Each number is 200 + 30 x the weight over its row's rms, rounded and kept within 0 to 999. Layers, rows and columns count from 0. The size before them is the row's rms in percent of the matrix's.

# q: layer 3 attention query, 224x224, rms 0.049, rows 21-31,52-63,84-95,116-127,148-159,180-191,212-223, columns 56-111
# k: layer 3 attention key, 32x224, rms 0.0531, rows 20-31, columns 56-111
# v: layer 3 attention value, 32x224, rms 0.0362, rows 0-3, columns 56-111
# o: layer 3 attention output (transposed), 224x224, rms 0.0332, rows 0-2,32-34,64-66,96-98,128-130,160-162,192-194, columns 56-111
q52,094,231,184,294,220,194,173,168,193,167,196,175,199,198,195,234,228,162,194,185,164,197,204,206,156,190,207,204,200,177,218,243,166,199,209,178,234,246,198,169,201,233,221,231,150,222,209,237,193,228,183,183,240,134,233,216,253
q84,106,206,122,211,207,163,244,253,186,228,174,209,227,187,238,243,213,171,201,201,225,179,255,170,183,241,207,197,221,237,178,209,200,236,244,154,253,240,230,190,147,213,189,194,164,212,199,222,222,226,169,176,203,205,207,212,160
q116,100,184,200,197,148,208,191,126,241,178,214,230,214,224,188,196,233,180,192,213,233,209,215,196,173,207,229,225,163,217,251,194,199,236,206,153,192,259,236,201,142,238,143,239,198,208,202,217,239,209,160,139,231,205,160,214,180
q148,092,185,212,197,184,178,203,182,210,211,156,214,161,278,250,186,185,236,189,173,183,204,234,181,217,241,208,206,215,171,275,195,207,204,218,138,164,172,223,226,135,208,233,225,188,161,261,212,224,226,203,201,219,209,198,209,216
q180,081,183,212,200,254,178,202,215,211,211,245,253,235,264,186,157,187,167,227,172,155,186,183,158,226,236,225,186,180,167,133,179,204,143,185,228,223,152,168,252,142,241,214,175,199,250,235,172,189,222,207,203,205,232,182,184,251
q212,098,218,234,220,191,176,210,180,209,195,227,199,193,170,188,217,200,140,201,202,198,170,223,174,205,179,186,183,210,205,213,162,217,159,211,161,229,197,198,115,200,230,219,279,146,215,162,228,210,205,193,150,221,165,190,221,185
k20,087,233,243,249,195,185,241,233,191,202,230,210,221,241,177,194,179,154,169,209,200,160,192,201,194,189,174,176,229,188,177,195,194,225,191,221,198,226,197,179,168,186,182,183,188,217,196,198,216,189,112,220,192,192,168,248,157
q21,094,146,185,213,259,236,173,260,207,191,142,261,238,191,197,221,245,214,219,215,203,186,204,209,224,192,193,206,238,193,161,198,201,216,181,208,210,196,209,176,200,242,210,218,149,197,161,185,179,203,187,260,143,247,198,175,232
q53,092,252,197,257,248,191,196,147,159,219,203,222,205,163,202,236,177,151,228,140,185,198,201,198,198,172,225,216,232,203,226,212,194,194,204,154,252,229,216,200,195,263,174,244,151,230,216,205,236,224,202,249,215,199,224,183,220
q85,096,250,172,192,172,173,228,276,213,252,171,226,226,204,233,216,180,193,218,198,209,177,268,205,163,223,164,255,224,237,168,181,181,223,216,154,251,234,276,159,150,186,203,208,117,221,203,194,199,213,208,175,208,171,199,237,191
q117,104,165,190,189,150,235,225,186,196,186,209,202,205,212,159,154,206,219,190,207,241,170,240,168,174,232,238,167,184,175,254,196,201,229,178,138,177,272,276,219,151,240,180,231,220,216,168,190,240,207,207,154,226,175,177,230,207
q149,090,186,181,154,260,157,192,171,219,248,170,254,203,193,166,196,206,187,234,191,219,185,163,173,200,213,226,152,174,220,207,193,251,246,219,213,192,175,176,214,190,226,203,210,200,178,192,203,222,204,205,211,248,174,222,159,204
q181,101,192,204,126,266,189,232,199,203,210,241,202,165,231,225,126,211,257,199,215,166,194,182,190,181,233,186,180,156,224,151,225,234,147,223,201,164,164,189,238,195,211,142,219,192,172,237,199,166,178,234,205,214,239,208,206,192
q213,098,234,184,198,144,170,231,157,170,172,149,189,210,181,155,192,241,136,242,184,187,197,274,219,207,162,220,226,219,242,211,205,226,181,246,190,197,226,264,163,190,232,186,219,171,188,179,223,222,209,236,182,189,216,241,206,175
k21,089,216,194,205,184,221,240,192,175,145,201,194,220,224,242,193,151,173,182,183,207,227,252,230,207,196,210,177,256,205,237,152,225,254,185,183,214,199,200,220,181,188,207,184,151,181,159,176,203,188,128,193,208,211,149,244,201
q22,096,206,196,214,257,174,240,234,181,233,178,243,239,157,226,229,199,217,184,199,221,202,192,209,196,182,182,196,249,152,180,209,147,215,179,234,196,156,218,190,201,143,175,176,164,216,201,206,207,184,197,231,158,224,212,187,177
q54,082,228,183,238,202,181,188,176,199,218,156,245,207,210,203,156,170,267,201,202,215,176,196,219,216,167,209,219,168,202,226,203,211,202,190,163,236,181,126,162,239,223,249,208,197,186,240,172,217,214,202,196,213,177,189,205,203
q86,097,242,194,244,164,122,215,167,166,202,166,203,268,182,240,209,202,172,234,156,203,198,170,202,215,224,216,257,187,200,181,217,163,232,233,180,220,169,159,159,213,189,163,216,188,224,163,227,244,221,209,188,160,202,205,188,187
q118,097,224,237,252,185,144,248,242,221,154,180,218,212,144,160,165,165,246,195,211,205,171,142,227,194,239,180,235,207,170,214,215,200,222,148,176,199,161,187,250,203,184,163,200,211,200,203,184,142,181,202,176,148,217,228,174,154
q150,090,155,180,234,209,212,151,178,178,244,243,185,211,197,226,168,248,236,186,171,218,247,184,203,188,223,183,219,220,167,265,215,219,248,169,211,217,175,156,201,259,231,238,241,216,201,187,195,248,226,181,178,186,144,170,221,234
q182,097,167,213,169,231,191,188,159,234,246,181,236,211,157,202,160,180,207,189,145,186,212,233,172,189,203,214,174,209,167,135,179,222,183,162,179,192,152,246,157,212,218,206,155,230,271,206,146,195,204,185,206,109,243,219,116,184
q214,096,178,245,201,239,204,180,235,169,208,255,176,202,224,176,186,196,214,233,223,200,216,211,191,224,156,176,201,203,198,156,178,243,229,173,247,217,159,234,209,231,203,199,192,197,181,255,166,225,212,199,227,179,231,213,111,222
k22,092,168,228,206,196,244,221,196,192,212,178,217,225,202,186,226,187,178,165,220,183,194,167,202,169,135,201,259,198,172,172,190,109,218,219,209,165,215,199,220,238,169,162,192,216,177,135,219,190,180,207,237,203,189,206,189,185
q23,109,208,203,182,228,167,198,198,195,230,176,239,206,254,238,163,220,243,238,241,168,182,237,238,181,230,199,199,197,180,189,243,206,186,167,226,149,173,205,180,180,258,177,221,212,240,216,164,184,233,169,185,178,197,245,210,166
q55,100,223,156,218,209,95,219,192,205,241,185,207,199,250,279,203,177,181,221,200,235,203,233,248,173,199,195,171,216,173,206,183,227,192,161,189,189,206,168,160,191,234,165,219,152,228,191,212,256,202,141,175,276,170,244,219,203
q87,097,235,187,188,212,169,221,241,231,186,188,201,164,224,219,237,159,127,250,215,244,213,221,256,181,234,220,212,226,201,146,233,204,243,204,201,192,226,178,189,150,190,167,195,210,186,214,171,169,184,205,225,204,175,203,200,160
q119,101,242,205,164,156,172,198,157,213,211,162,211,222,219,212,183,142,159,201,221,241,201,161,272,216,177,200,206,134,194,170,167,187,237,199,216,173,218,209,190,192,152,156,186,219,182,178,195,206,235,189,158,196,197,255,274,149
q151,096,201,180,177,190,198,178,189,224,159,167,231,196,249,191,180,160,196,189,221,226,174,183,292,228,260,212,231,242,161,200,198,217,221,155,218,188,195,247,184,160,223,148,217,228,162,201,179,180,231,186,211,157,199,212,191,156
q183,106,211,153,241,253,147,186,233,229,233,209,230,223,250,191,214,197,180,211,174,247,181,237,222,188,256,225,156,224,172,236,211,176,216,186,217,197,227,214,203,186,262,162,230,142,185,213,217,242,262,178,194,141,203,221,208,181
q215,109,241,208,191,160,154,208,183,223,209,188,185,202,229,243,195,176,222,222,165,203,220,196,250,187,204,213,181,249,245,205,211,213,205,147,166,248,180,199,175,165,212,199,226,174,217,170,201,233,215,163,174,173,160,192,226,206
k23,105,188,143,173,173,174,222,214,208,165,195,220,208,219,183,180,194,205,176,223,233,141,201,185,131,213,197,223,212,232,195,190,193,221,293,198,189,264,236,229,171,218,198,183,219,173,186,138,187,250,241,243,219,172,229,183,188
q24,104,258,282,175,174,198,203,172,172,171,212,198,198,229,185,195,168,193,216,233,200,164,229,252,194,188,214,180,150,223,242,220,174,151,224,219,186,235,215,206,170,228,164,267,173,207,204,187,211,211,185,169,192,200,172,227,211
q56,113,232,175,196,169,178,219,237,244,121,210,211,223,173,187,237,164,150,176,186,241,177,217,218,216,235,223,169,168,221,253,190,197,130,235,160,216,249,220,171,171,202,202,207,172,209,232,187,218,219,185,165,209,159,184,281,210
q88,095,227,187,145,248,230,229,177,180,209,215,174,204,246,273,230,177,172,213,149,176,211,246,203,187,210,204,140,141,213,207,228,158,180,227,190,127,219,206,161,194,155,176,225,199,234,172,223,201,180,176,212,179,192,234,187,227
q120,109,246,191,170,181,191,196,193,193,247,238,142,233,221,210,245,168,188,161,159,221,261,206,187,212,157,241,159,167,236,168,163,178,201,254,193,223,244,196,145,177,202,215,210,186,193,221,233,234,246,190,198,215,158,192,222,229
q152,090,201,231,218,205,198,239,212,142,205,204,177,217,253,272,214,183,196,181,166,190,193,227,148,172,167,245,193,212,235,193,179,178,177,176,158,236,182,224,178,175,176,221,155,209,237,224,210,235,256,188,125,208,193,198,240,201
q184,102,254,165,228,180,182,201,191,180,178,218,192,206,161,202,232,150,162,213,240,209,203,215,161,173,177,219,178,192,175,197,213,195,252,209,224,236,235,182,178,217,180,265,217,187,236,192,187,231,193,160,160,222,181,200,205,194
q216,107,189,182,192,227,184,215,224,207,215,218,210,199,228,168,201,181,188,151,153,212,204,194,213,232,223,218,156,150,186,199,204,236,152,239,174,163,261,178,207,176,225,210,206,189,210,236,210,232,262,227,173,184,157,220,226,182
k24,104,257,181,186,229,237,207,193,244,171,207,238,210,218,225,153,183,120,192,207,208,177,216,199,238,179,212,160,264,211,188,234,197,134,252,250,196,214,188,211,214,198,123,169,175,196,245,202,209,190,249,199,166,216,272,213,166
q25,099,183,210,215,183,147,256,183,210,175,244,254,155,243,175,171,131,198,243,220,213,206,205,223,213,207,188,221,201,213,226,187,218,146,223,233,256,203,215,176,145,175,150,166,165,179,262,187,163,247,177,164,206,227,165,247,170
q57,105,169,207,175,166,209,174,199,228,169,215,163,193,191,187,235,179,172,192,205,209,168,231,216,193,263,181,204,219,208,219,169,211,125,232,227,232,239,192,181,184,176,179,249,244,185,176,209,200,195,207,133,256,182,151,242,211
q89,109,160,185,246,210,187,188,161,238,165,193,212,165,153,184,232,173,186,165,194,246,253,168,184,245,217,218,181,172,223,236,183,206,192,218,199,187,234,206,168,179,150,219,187,180,223,168,202,182,216,212,193,179,215,184,191,205
q121,096,249,202,181,217,187,208,165,251,236,252,214,162,203,111,214,226,163,169,204,199,219,161,198,209,152,226,178,171,220,195,240,252,181,217,225,206,210,267,157,213,175,188,180,209,160,212,175,177,257,187,195,156,214,189,236,167
q153,110,238,158,264,186,220,228,181,244,163,165,217,248,235,166,280,147,192,197,172,198,209,172,204,194,207,252,212,186,191,230,173,142,186,244,223,253,191,220,230,237,146,220,144,223,263,211,207,243,234,218,188,149,218,240,178,208
q185,100,240,210,194,170,134,192,200,184,178,214,183,185,241,168,163,174,220,204,220,174,189,174,151,188,201,205,231,214,187,238,211,179,174,196,200,223,180,151,240,132,227,237,208,195,236,251,220,202,229,185,196,216,211,161,214,172
q217,095,195,171,167,183,208,234,191,236,181,215,235,246,226,197,247,210,255,161,218,245,210,162,239,259,168,213,187,186,239,221,228,171,195,179,173,204,217,238,208,146,171,194,162,234,219,199,167,226,209,221,224,190,263,217,240,230
k25,101,189,217,193,240,176,199,197,177,188,216,203,187,150,187,218,253,139,194,239,257,173,197,244,262,184,207,191,200,235,189,231,200,181,205,254,191,236,202,217,224,177,174,217,156,216,242,202,247,159,200,150,143,206,230,202,142
q26,092,214,223,154,133,213,169,141,193,216,208,191,150,171,173,192,210,206,203,182,157,235,136,226,203,201,203,192,201,183,183,227,177,196,200,199,194,223,187,159,279,168,184,159,254,167,266,219,251,231,185,190,190,133,217,201,192
q58,096,146,213,225,177,203,142,162,191,202,223,196,184,195,199,224,238,215,141,204,193,181,175,206,171,184,209,190,223,205,205,219,286,250,155,179,217,135,166,200,217,199,208,206,250,255,168,234,221,188,192,175,256,239,184,197,194
q90,102,143,204,123,272,256,120,157,237,198,217,194,148,196,198,216,224,247,177,219,219,242,152,183,229,174,216,220,185,160,217,210,201,188,146,197,208,210,118,183,154,222,226,153,220,149,217,202,200,156,194,253,189,175,212,194,192
q122,098,188,188,152,204,241,181,192,188,218,205,200,197,192,235,231,228,209,221,189,180,209,200,234,224,145,193,203,236,170,185,211,204,160,170,241,232,176,168,185,232,215,200,204,238,242,181,242,231,208,215,237,148,175,262,176,187
q154,091,185,192,187,181,214,194,254,200,182,171,204,232,229,218,167,179,251,195,179,186,215,199,200,197,190,186,209,209,203,140,231,164,143,195,224,155,195,226,205,150,164,200,184,167,180,205,183,213,184,171,210,155,193,209,242,148
q186,117,234,162,215,184,229,165,151,179,208,159,160,189,193,228,202,248,160,166,188,168,191,260,189,201,143,219,203,172,206,267,197,211,226,232,179,200,248,186,168,234,203,222,223,221,199,183,228,241,231,135,164,258,150,224,216,235
q218,091,217,235,234,225,246,179,211,111,153,174,228,211,191,201,208,246,226,207,186,230,235,238,237,195,223,161,194,182,153,172,211,178,170,154,198,231,186,102,208,239,236,197,182,181,236,193,204,214,213,230,220,213,170,218,264,189
k26,096,188,160,151,157,207,217,236,182,215,184,191,206,139,182,236,178,299,221,198,185,213,191,201,264,242,174,177,220,155,174,202,189,182,225,232,242,151,246,146,177,214,194,191,248,162,235,239,186,251,232,231,172,195,200,185,196
q27,091,207,213,250,240,135,156,235,157,220,200,186,229,176,245,201,204,198,200,213,236,163,260,245,197,224,228,217,186,191,203,179,184,250,236,192,240,201,221,197,199,207,229,181,145,258,196,240,188,178,172,177,181,186,172,183,219
q59,089,232,174,215,217,136,237,200,217,252,195,196,195,206,227,185,224,215,199,161,218,198,238,214,183,232,173,186,188,196,218,225,163,190,180,173,216,234,220,235,185,255,176,200,163,190,247,220,252,265,216,225,218,185,241,282,172
q91,095,279,205,227,183,198,244,205,174,251,209,179,184,203,256,229,145,211,222,212,191,172,186,217,156,203,163,213,169,231,191,210,211,242,193,156,208,218,253,194,217,218,225,211,161,251,209,187,230,274,215,186,150,155,241,213,204
q123,092,202,194,213,170,185,235,155,224,210,174,190,225,167,165,157,179,204,211,159,236,189,258,186,169,227,209,182,175,210,231,193,195,219,240,148,216,248,252,161,190,229,188,241,201,187,211,202,234,240,202,149,203,192,179,221,181
q155,097,213,210,262,211,137,225,143,217,117,189,225,165,192,213,173,167,200,157,154,210,207,207,187,238,208,243,195,225,217,225,151,160,225,213,223,184,222,248,193,164,196,181,223,191,138,223,208,221,237,197,187,255,184,224,219,207
q187,106,163,260,183,233,167,190,205,241,226,210,242,165,159,184,180,187,219,164,210,177,234,195,186,187,228,168,181,206,193,162,221,131,173,193,281,193,206,155,221,171,206,221,238,234,240,216,189,176,165,155,226,172,229,247,212,196
q219,095,206,127,166,272,159,224,196,224,196,196,217,191,110,195,216,186,152,171,163,185,208,167,175,193,230,194,147,221,207,187,217,181,197,218,169,245,156,244,149,207,206,242,240,134,141,254,209,188,181,226,179,244,160,183,210,225
k27,091,215,223,250,192,205,228,166,265,175,216,200,153,278,192,144,193,185,229,231,224,202,209,197,177,177,232,260,201,224,253,185,223,226,261,208,203,236,184,229,235,140,175,165,174,233,196,173,217,202,174,166,188,231,202,231,193
q28,100,213,207,176,183,220,186,265,245,192,215,203,243,238,164,181,211,243,169,200,259,215,173,232,215,244,191,175,202,178,211,202,184,222,235,169,198,144,195,166,168,235,209,184,241,196,167,146,180,160,225,235,178,229,169,168,137
q60,101,254,211,218,198,151,196,178,216,240,240,174,229,205,212,214,251,237,154,200,216,236,131,225,215,213,206,216,126,206,166,221,198,227,175,168,158,204,218,174,237,240,194,167,183,202,217,174,259,233,207,217,167,152,221,150,208
q92,094,260,187,184,222,149,218,201,218,216,230,198,218,226,172,190,196,154,183,213,194,251,248,245,183,226,166,203,189,190,156,235,195,186,152,191,199,236,215,146,211,178,240,218,131,222,189,200,215,170,210,203,132,174,173,263,221
q124,101,242,225,181,158,203,195,189,243,236,182,152,231,218,152,151,159,201,218,224,229,226,212,228,201,239,198,204,167,171,236,211,203,182,161,172,181,212,214,231,233,195,208,197,211,198,200,178,180,264,182,189,197,133,141,211,203
q156,091,254,227,146,157,167,176,170,211,214,251,196,150,224,165,202,215,176,206,227,216,237,210,239,230,207,219,145,210,182,233,212,224,214,238,212,174,215,185,187,199,225,201,188,214,190,169,198,242,223,200,197,154,189,210,205,203
q188,091,211,173,231,185,198,216,206,183,208,210,212,238,204,182,217,226,214,160,152,270,235,142,261,212,217,178,167,211,181,204,175,210,209,231,150,163,189,229,203,248,214,128,158,220,224,202,140,235,233,214,198,188,243,259,172,187
q220,095,242,177,192,213,190,171,171,203,246,182,184,243,204,129,188,180,206,201,174,175,231,213,222,168,188,172,199,137,222,181,233,190,202,164,213,201,239,196,227,227,222,256,228,129,196,184,196,250,216,243,209,226,204,220,208,214
k28,096,228,219,198,156,225,253,173,133,222,186,207,144,225,180,161,185,171,196,241,144,180,222,214,209,176,180,250,235,194,195,245,205,219,220,271,202,185,157,209,151,195,191,217,199,163,219,153,162,168,222,216,195,182,194,271,226
q29,110,209,136,213,163,186,199,234,208,211,202,180,194,151,211,215,190,155,170,152,232,241,168,227,153,192,190,202,221,219,199,180,199,183,252,164,216,182,247,201,230,186,204,155,246,210,225,206,250,219,204,192,236,154,202,177,210
q61,092,223,177,199,205,225,199,204,198,194,175,187,243,264,222,185,207,265,153,187,210,245,202,190,208,160,222,208,166,197,214,201,209,184,182,214,137,206,117,193,260,178,141,159,222,201,213,204,160,229,183,226,147,208,208,159,237
q93,084,254,140,209,222,128,242,178,155,210,178,166,155,198,229,216,210,214,154,197,247,257,171,230,199,263,205,259,245,198,252,218,231,172,215,203,215,214,211,122,186,230,179,195,197,198,176,183,206,221,162,150,207,227,219,216,205
q125,090,205,179,217,188,182,216,220,226,176,195,210,185,193,83,204,195,198,185,239,214,202,178,225,200,188,194,250,206,250,231,205,258,173,189,233,177,181,175,153,208,235,169,178,206,201,195,166,140,238,197,224,175,251,216,174,221
q157,087,189,143,203,219,216,189,193,191,211,218,205,229,232,250,198,215,179,151,191,169,224,159,191,204,220,206,216,209,246,157,148,210,208,252,195,198,204,165,206,206,143,231,206,179,184,201,194,143,251,200,200,184,260,204,210,242
q189,091,181,265,204,199,208,206,208,196,249,195,244,241,273,207,162,190,197,151,191,200,283,200,205,223,197,184,238,204,185,221,166,164,180,181,176,170,169,170,253,207,177,208,210,166,232,188,133,201,185,207,217,142,222,199,203,204
q221,091,207,224,201,215,204,149,164,236,220,240,203,219,222,250,243,230,220,215,245,184,202,211,228,225,218,227,190,170,169,212,214,199,226,226,152,220,201,189,220,211,154,202,191,191,176,178,179,213,179,205,245,197,206,148,209,136
k29,083,217,188,176,228,198,208,216,212,201,189,142,186,218,192,183,253,206,258,248,204,180,170,175,191,200,173,174,191,197,193,230,178,190,156,208,178,221,192,190,233,198,149,246,235,199,176,247,167,181,171,179,177,200,200,257,230
q30,105,150,203,244,202,228,207,223,157,196,196,211,181,170,191,214,208,218,206,168,223,186,201,228,186,198,181,228,200,182,171,184,226,168,196,223,239,151,159,140,217,202,186,181,233,238,224,169,177,182,235,214,186,220,240,123,210
q62,100,226,183,273,214,188,193,182,188,134,158,193,229,179,247,232,185,161,210,202,192,231,175,208,172,182,207,147,231,227,251,191,180,196,208,221,236,230,155,174,162,224,212,202,148,263,188,238,213,230,146,175,204,192,187,251,247
q94,095,215,162,194,186,188,235,235,238,134,200,172,184,172,218,172,180,186,220,190,257,151,228,169,171,233,213,237,241,246,202,220,209,199,210,197,240,264,196,224,149,247,158,163,216,145,253,170,240,198,141,156,235,202,201,157,221
q126,095,191,180,188,162,203,179,151,230,170,218,188,192,159,161,180,169,168,171,205,203,155,152,210,237,216,210,211,195,232,204,223,161,223,188,232,179,213,179,208,166,218,162,208,242,202,237,203,239,151,135,143,232,193,245,206,165
q158,097,151,158,138,201,261,185,163,188,189,179,195,209,250,237,130,170,273,201,181,187,165,260,235,255,200,221,230,215,218,192,220,228,245,181,159,161,185,229,186,166,196,186,190,213,227,197,186,163,190,222,242,149,217,236,181,209
q190,093,185,183,213,164,217,240,221,209,243,242,170,106,164,215,173,253,202,172,213,133,164,177,163,234,194,202,240,162,192,225,182,231,195,181,174,214,171,183,235,166,259,230,212,187,220,230,180,190,205,273,166,226,235,216,193,229
q222,091,232,231,235,191,219,220,172,204,218,138,171,192,234,234,187,183,232,221,238,233,163,229,210,237,216,239,277,228,286,217,161,230,169,174,182,194,232,180,196,166,255,167,245,167,176,188,148,254,198,176,188,222,193,189,237,205
k30,093,188,229,171,192,211,223,220,178,154,221,175,202,211,173,208,184,258,203,208,182,173,183,236,193,247,157,194,234,210,157,174,220,193,155,248,151,233,204,158,146,209,183,217,221,162,233,224,225,226,185,207,203,201,182,230,172
q31,089,191,229,250,306,194,225,221,198,174,152,252,231,156,203,140,193,241,211,216,232,192,247,224,200,222,167,205,230,169,226,184,181,170,179,249,220,229,227,144,234,207,192,190,175,254,195,193,234,237,182,213,257,167,214,145,188
q63,106,188,173,228,214,154,200,202,228,154,219,190,207,186,218,233,142,190,183,178,170,168,229,216,169,191,211,158,196,241,210,208,213,211,166,190,231,256,181,157,195,209,195,247,127,186,224,227,218,241,131,170,265,150,211,247,185
q95,081,249,138,172,190,188,191,205,144,200,213,216,196,180,220,198,188,222,213,210,184,204,248,133,174,196,159,212,247,264,154,212,198,216,221,182,209,242,197,189,220,209,208,225,176,181,197,215,247,220,179,205,202,114,267,261,228
q127,096,221,233,223,174,180,209,141,227,150,235,221,202,243,183,144,187,208,255,177,253,195,193,239,206,172,234,179,161,213,255,217,207,241,216,184,200,249,231,227,222,210,224,204,202,194,230,195,217,233,174,153,216,197,165,239,174
q159,103,207,216,205,235,167,242,181,235,191,235,248,224,283,212,172,151,257,186,192,209,159,276,234,221,271,232,169,225,195,226,192,170,177,175,212,209,204,145,196,197,212,172,223,205,107,237,175,179,193,219,197,243,153,172,172,212
q191,088,196,231,198,220,188,185,214,186,224,228,216,190,216,163,187,168,193,259,123,183,221,246,191,146,237,206,206,191,214,183,231,169,219,185,260,215,218,233,201,188,245,282,214,225,223,294,181,216,220,193,204,238,181,250,222,173
q223,086,220,217,207,217,185,219,207,195,196,250,205,147,212,151,169,222,196,197,193,204,200,203,195,204,178,195,183,276,195,155,144,283,243,182,155,224,180,199,160,248,178,193,222,190,228,269,196,160,202,225,174,188,161,170,212,225
k31,084,164,205,228,209,185,213,205,181,211,124,179,246,196,204,220,164,151,202,213,215,192,235,213,207,128,206,227,236,188,230,209,168,171,214,251,239,226,227,150,189,183,227,187,167,205,212,144,209,178,206,267,172,192,241,210,202
v0,095,236,211,226,187,169,170,172,245,152,165,216,187,158,211,210,252,196,217,263,182,187,227,207,249,204,268,248,240,204,195,179,252,195,195,185,219,192,211,186,210,244,206,180,148,147,170,194,200,251,215,205,194,192,273,247,181
o0,100,152,212,223,194,178,188,232,170,181,115,223,227,210,182,241,153,189,207,183,190,190,201,227,189,233,258,150,209,186,205,221,230,199,240,228,253,190,202,211,167,221,154,226,229,247,195,276,238,184,173,117,208,215,138,168,163
o32,101,175,188,220,218,187,123,223,220,181,219,225,149,187,141,215,182,228,191,192,171,197,217,164,170,197,183,186,216,220,205,211,228,224,232,190,192,189,223,245,179,179,168,189,236,190,207,283,204,119,230,185,233,209,213,235,246
o64,094,135,233,196,181,178,215,210,138,204,193,159,207,177,203,215,164,245,167,203,195,172,205,191,203,163,254,193,182,175,238,203,250,158,193,192,181,137,234,256,207,198,133,161,255,209,239,226,166,153,211,149,235,220,226,233,191
o96,087,219,178,212,218,174,141,211,242,252,191,185,193,170,276,184,160,163,166,191,182,188,197,189,196,218,158,175,198,189,224,172,178,198,162,209,194,138,221,194,209,213,255,157,238,184,238,279,258,139,190,185,227,193,187,179,217
o128,099,211,215,168,189,241,248,185,170,203,193,228,218,181,164,237,193,198,212,137,221,150,199,228,193,211,189,221,194,163,222,213,209,207,245,207,233,221,169,222,186,205,174,194,155,208,198,167,183,206,152,190,204,254,213,256,230
o160,099,207,217,191,208,200,222,147,189,211,190,225,221,232,171,192,221,227,189,177,185,178,172,277,236,221,246,219,159,146,200,217,195,212,251,180,161,160,167,218,255,151,199,172,208,207,178,224,256,176,250,140,177,216,184,226,176
o192,111,188,191,224,196,224,217,181,186,209,221,196,200,221,177,187,180,220,230,162,155,200,146,172,180,219,231,190,211,229,165,211,209,176,249,197,210,220,162,235,200,149,196,229,222,203,194,256,161,169,207,150,201,243,235,214,280
v1,100,132,135,149,221,193,184,251,206,249,155,217,191,235,202,215,190,242,207,215,193,159,248,153,239,205,208,230,270,188,159,259,202,175,192,202,196,197,169,226,242,201,183,249,169,224,189,219,196,192,252,223,175,186,213,206,243
o1,095,174,190,210,240,250,180,196,140,168,224,188,190,256,217,244,199,175,226,228,198,231,226,201,232,158,137,208,200,241,164,245,267,174,216,208,180,199,191,196,230,206,198,228,201,191,186,153,221,204,201,219,211,198,217,209,198
o33,099,209,195,226,213,148,190,187,227,151,167,249,204,222,218,190,136,173,236,230,190,161,192,182,181,203,247,159,186,173,274,178,219,206,233,220,258,237,134,233,211,201,271,255,249,194,269,164,159,207,160,180,235,143,201,220,155
o65,100,240,193,193,189,212,179,182,212,179,177,198,185,174,181,183,197,189,202,250,153,195,224,204,179,205,179,172,104,169,244,180,189,246,196,175,179,197,191,244,204,168,181,188,262,177,175,137,123,184,209,216,214,179,195,207,178
o97,096,199,190,232,142,212,203,198,189,169,222,265,145,240,195,186,219,180,142,250,222,199,225,215,195,187,207,220,231,214,191,278,137,244,202,186,191,189,243,241,152,206,213,214,213,193,231,156,194,211,233,249,193,244,244,140,184
o129,102,185,194,134,207,195,199,172,164,152,175,199,222,198,206,201,220,194,186,206,201,153,227,213,224,130,196,219,198,177,228,158,220,216,200,175,175,184,197,155,239,243,176,213,206,175,207,168,180,206,211,231,195,163,216,295,189
o161,107,201,214,227,283,199,248,160,219,161,201,179,217,245,227,147,134,152,208,171,212,219,224,202,148,188,186,209,248,195,221,159,198,181,255,219,213,186,183,203,172,191,183,141,219,231,276,163,170,244,154,158,238,185,198,180,187
o193,098,185,178,199,233,157,200,161,180,192,215,164,218,212,197,208,225,185,211,180,164,166,199,177,198,208,193,156,171,163,194,153,225,214,208,183,193,231,140,177,226,219,181,260,203,210,211,144,186,228,147,196,192,159,199,237,207
v2,098,206,150,217,201,244,139,220,169,176,158,207,275,193,208,191,183,160,215,231,221,186,246,136,159,173,175,168,175,279,201,206,240,191,192,182,174,175,213,170,161,164,237,185,187,183,221,202,180,198,185,232,172,204,217,210,189
o2,101,181,168,200,217,187,172,282,178,186,220,158,174,202,235,209,225,250,265,157,176,212,200,188,180,195,247,195,221,191,187,228,259,221,197,179,201,162,204,209,199,169,193,235,183,196,158,180,226,201,214,231,159,166,180,174,237
o34,093,202,201,201,176,140,240,182,231,255,188,203,230,207,179,165,172,219,214,185,196,164,210,206,225,184,267,194,217,193,200,167,199,168,180,212,217,263,221,226,286,177,173,212,160,195,217,155,211,195,247,162,173,173,206,213,158
o66,096,176,156,159,155,205,224,207,137,195,215,194,200,153,202,157,247,221,253,193,141,216,184,183,200,197,211,223,210,162,222,218,178,191,225,222,166,175,195,209,202,209,245,188,169,177,218,160,240,151,262,238,154,180,220,195,168
o98,100,196,211,204,178,205,180,195,246,168,243,199,140,140,197,149,231,212,198,169,148,235,204,237,187,263,184,193,213,158,210,195,190,188,137,165,206,191,218,182,212,184,211,206,212,200,190,181,239,123,189,190,205,156,159,258,250
o130,098,205,191,188,223,146,211,222,209,209,190,173,159,198,194,199,210,203,222,179,229,160,165,213,238,169,221,158,217,139,179,257,197,199,249,224,221,237,153,210,184,247,213,187,180,148,220,131,220,199,186,164,228,216,238,200,186
o162,104,187,169,127,205,215,168,270,176,186,219,156,272,175,184,144,234,187,175,204,205,228,177,298,198,144,212,217,225,203,190,181,191,181,203,243,196,152,191,210,150,193,166,162,196,179,234,154,240,195,251,202,205,240,272,156,185
o194,099,202,218,201,238,167,227,231,203,234,199,167,187,211,195,176,199,208,165,191,237,139,214,167,261,191,202,194,270,167,217,207,263,192,257,185,261,200,241,154,213,220,189,184,169,174,214,145,201,174,195,149,218,200,214,191,182
v3,105,188,255,266,193,240,236,236,189,215,121,205,136,195,234,175,172,227,179,232,204,148,173,270,177,213,223,196,241,200,250,245,229,195,188,185,160,213,229,231,232,231,257,221,188,214,153,225,192,204,224,177,242,268,239,203,185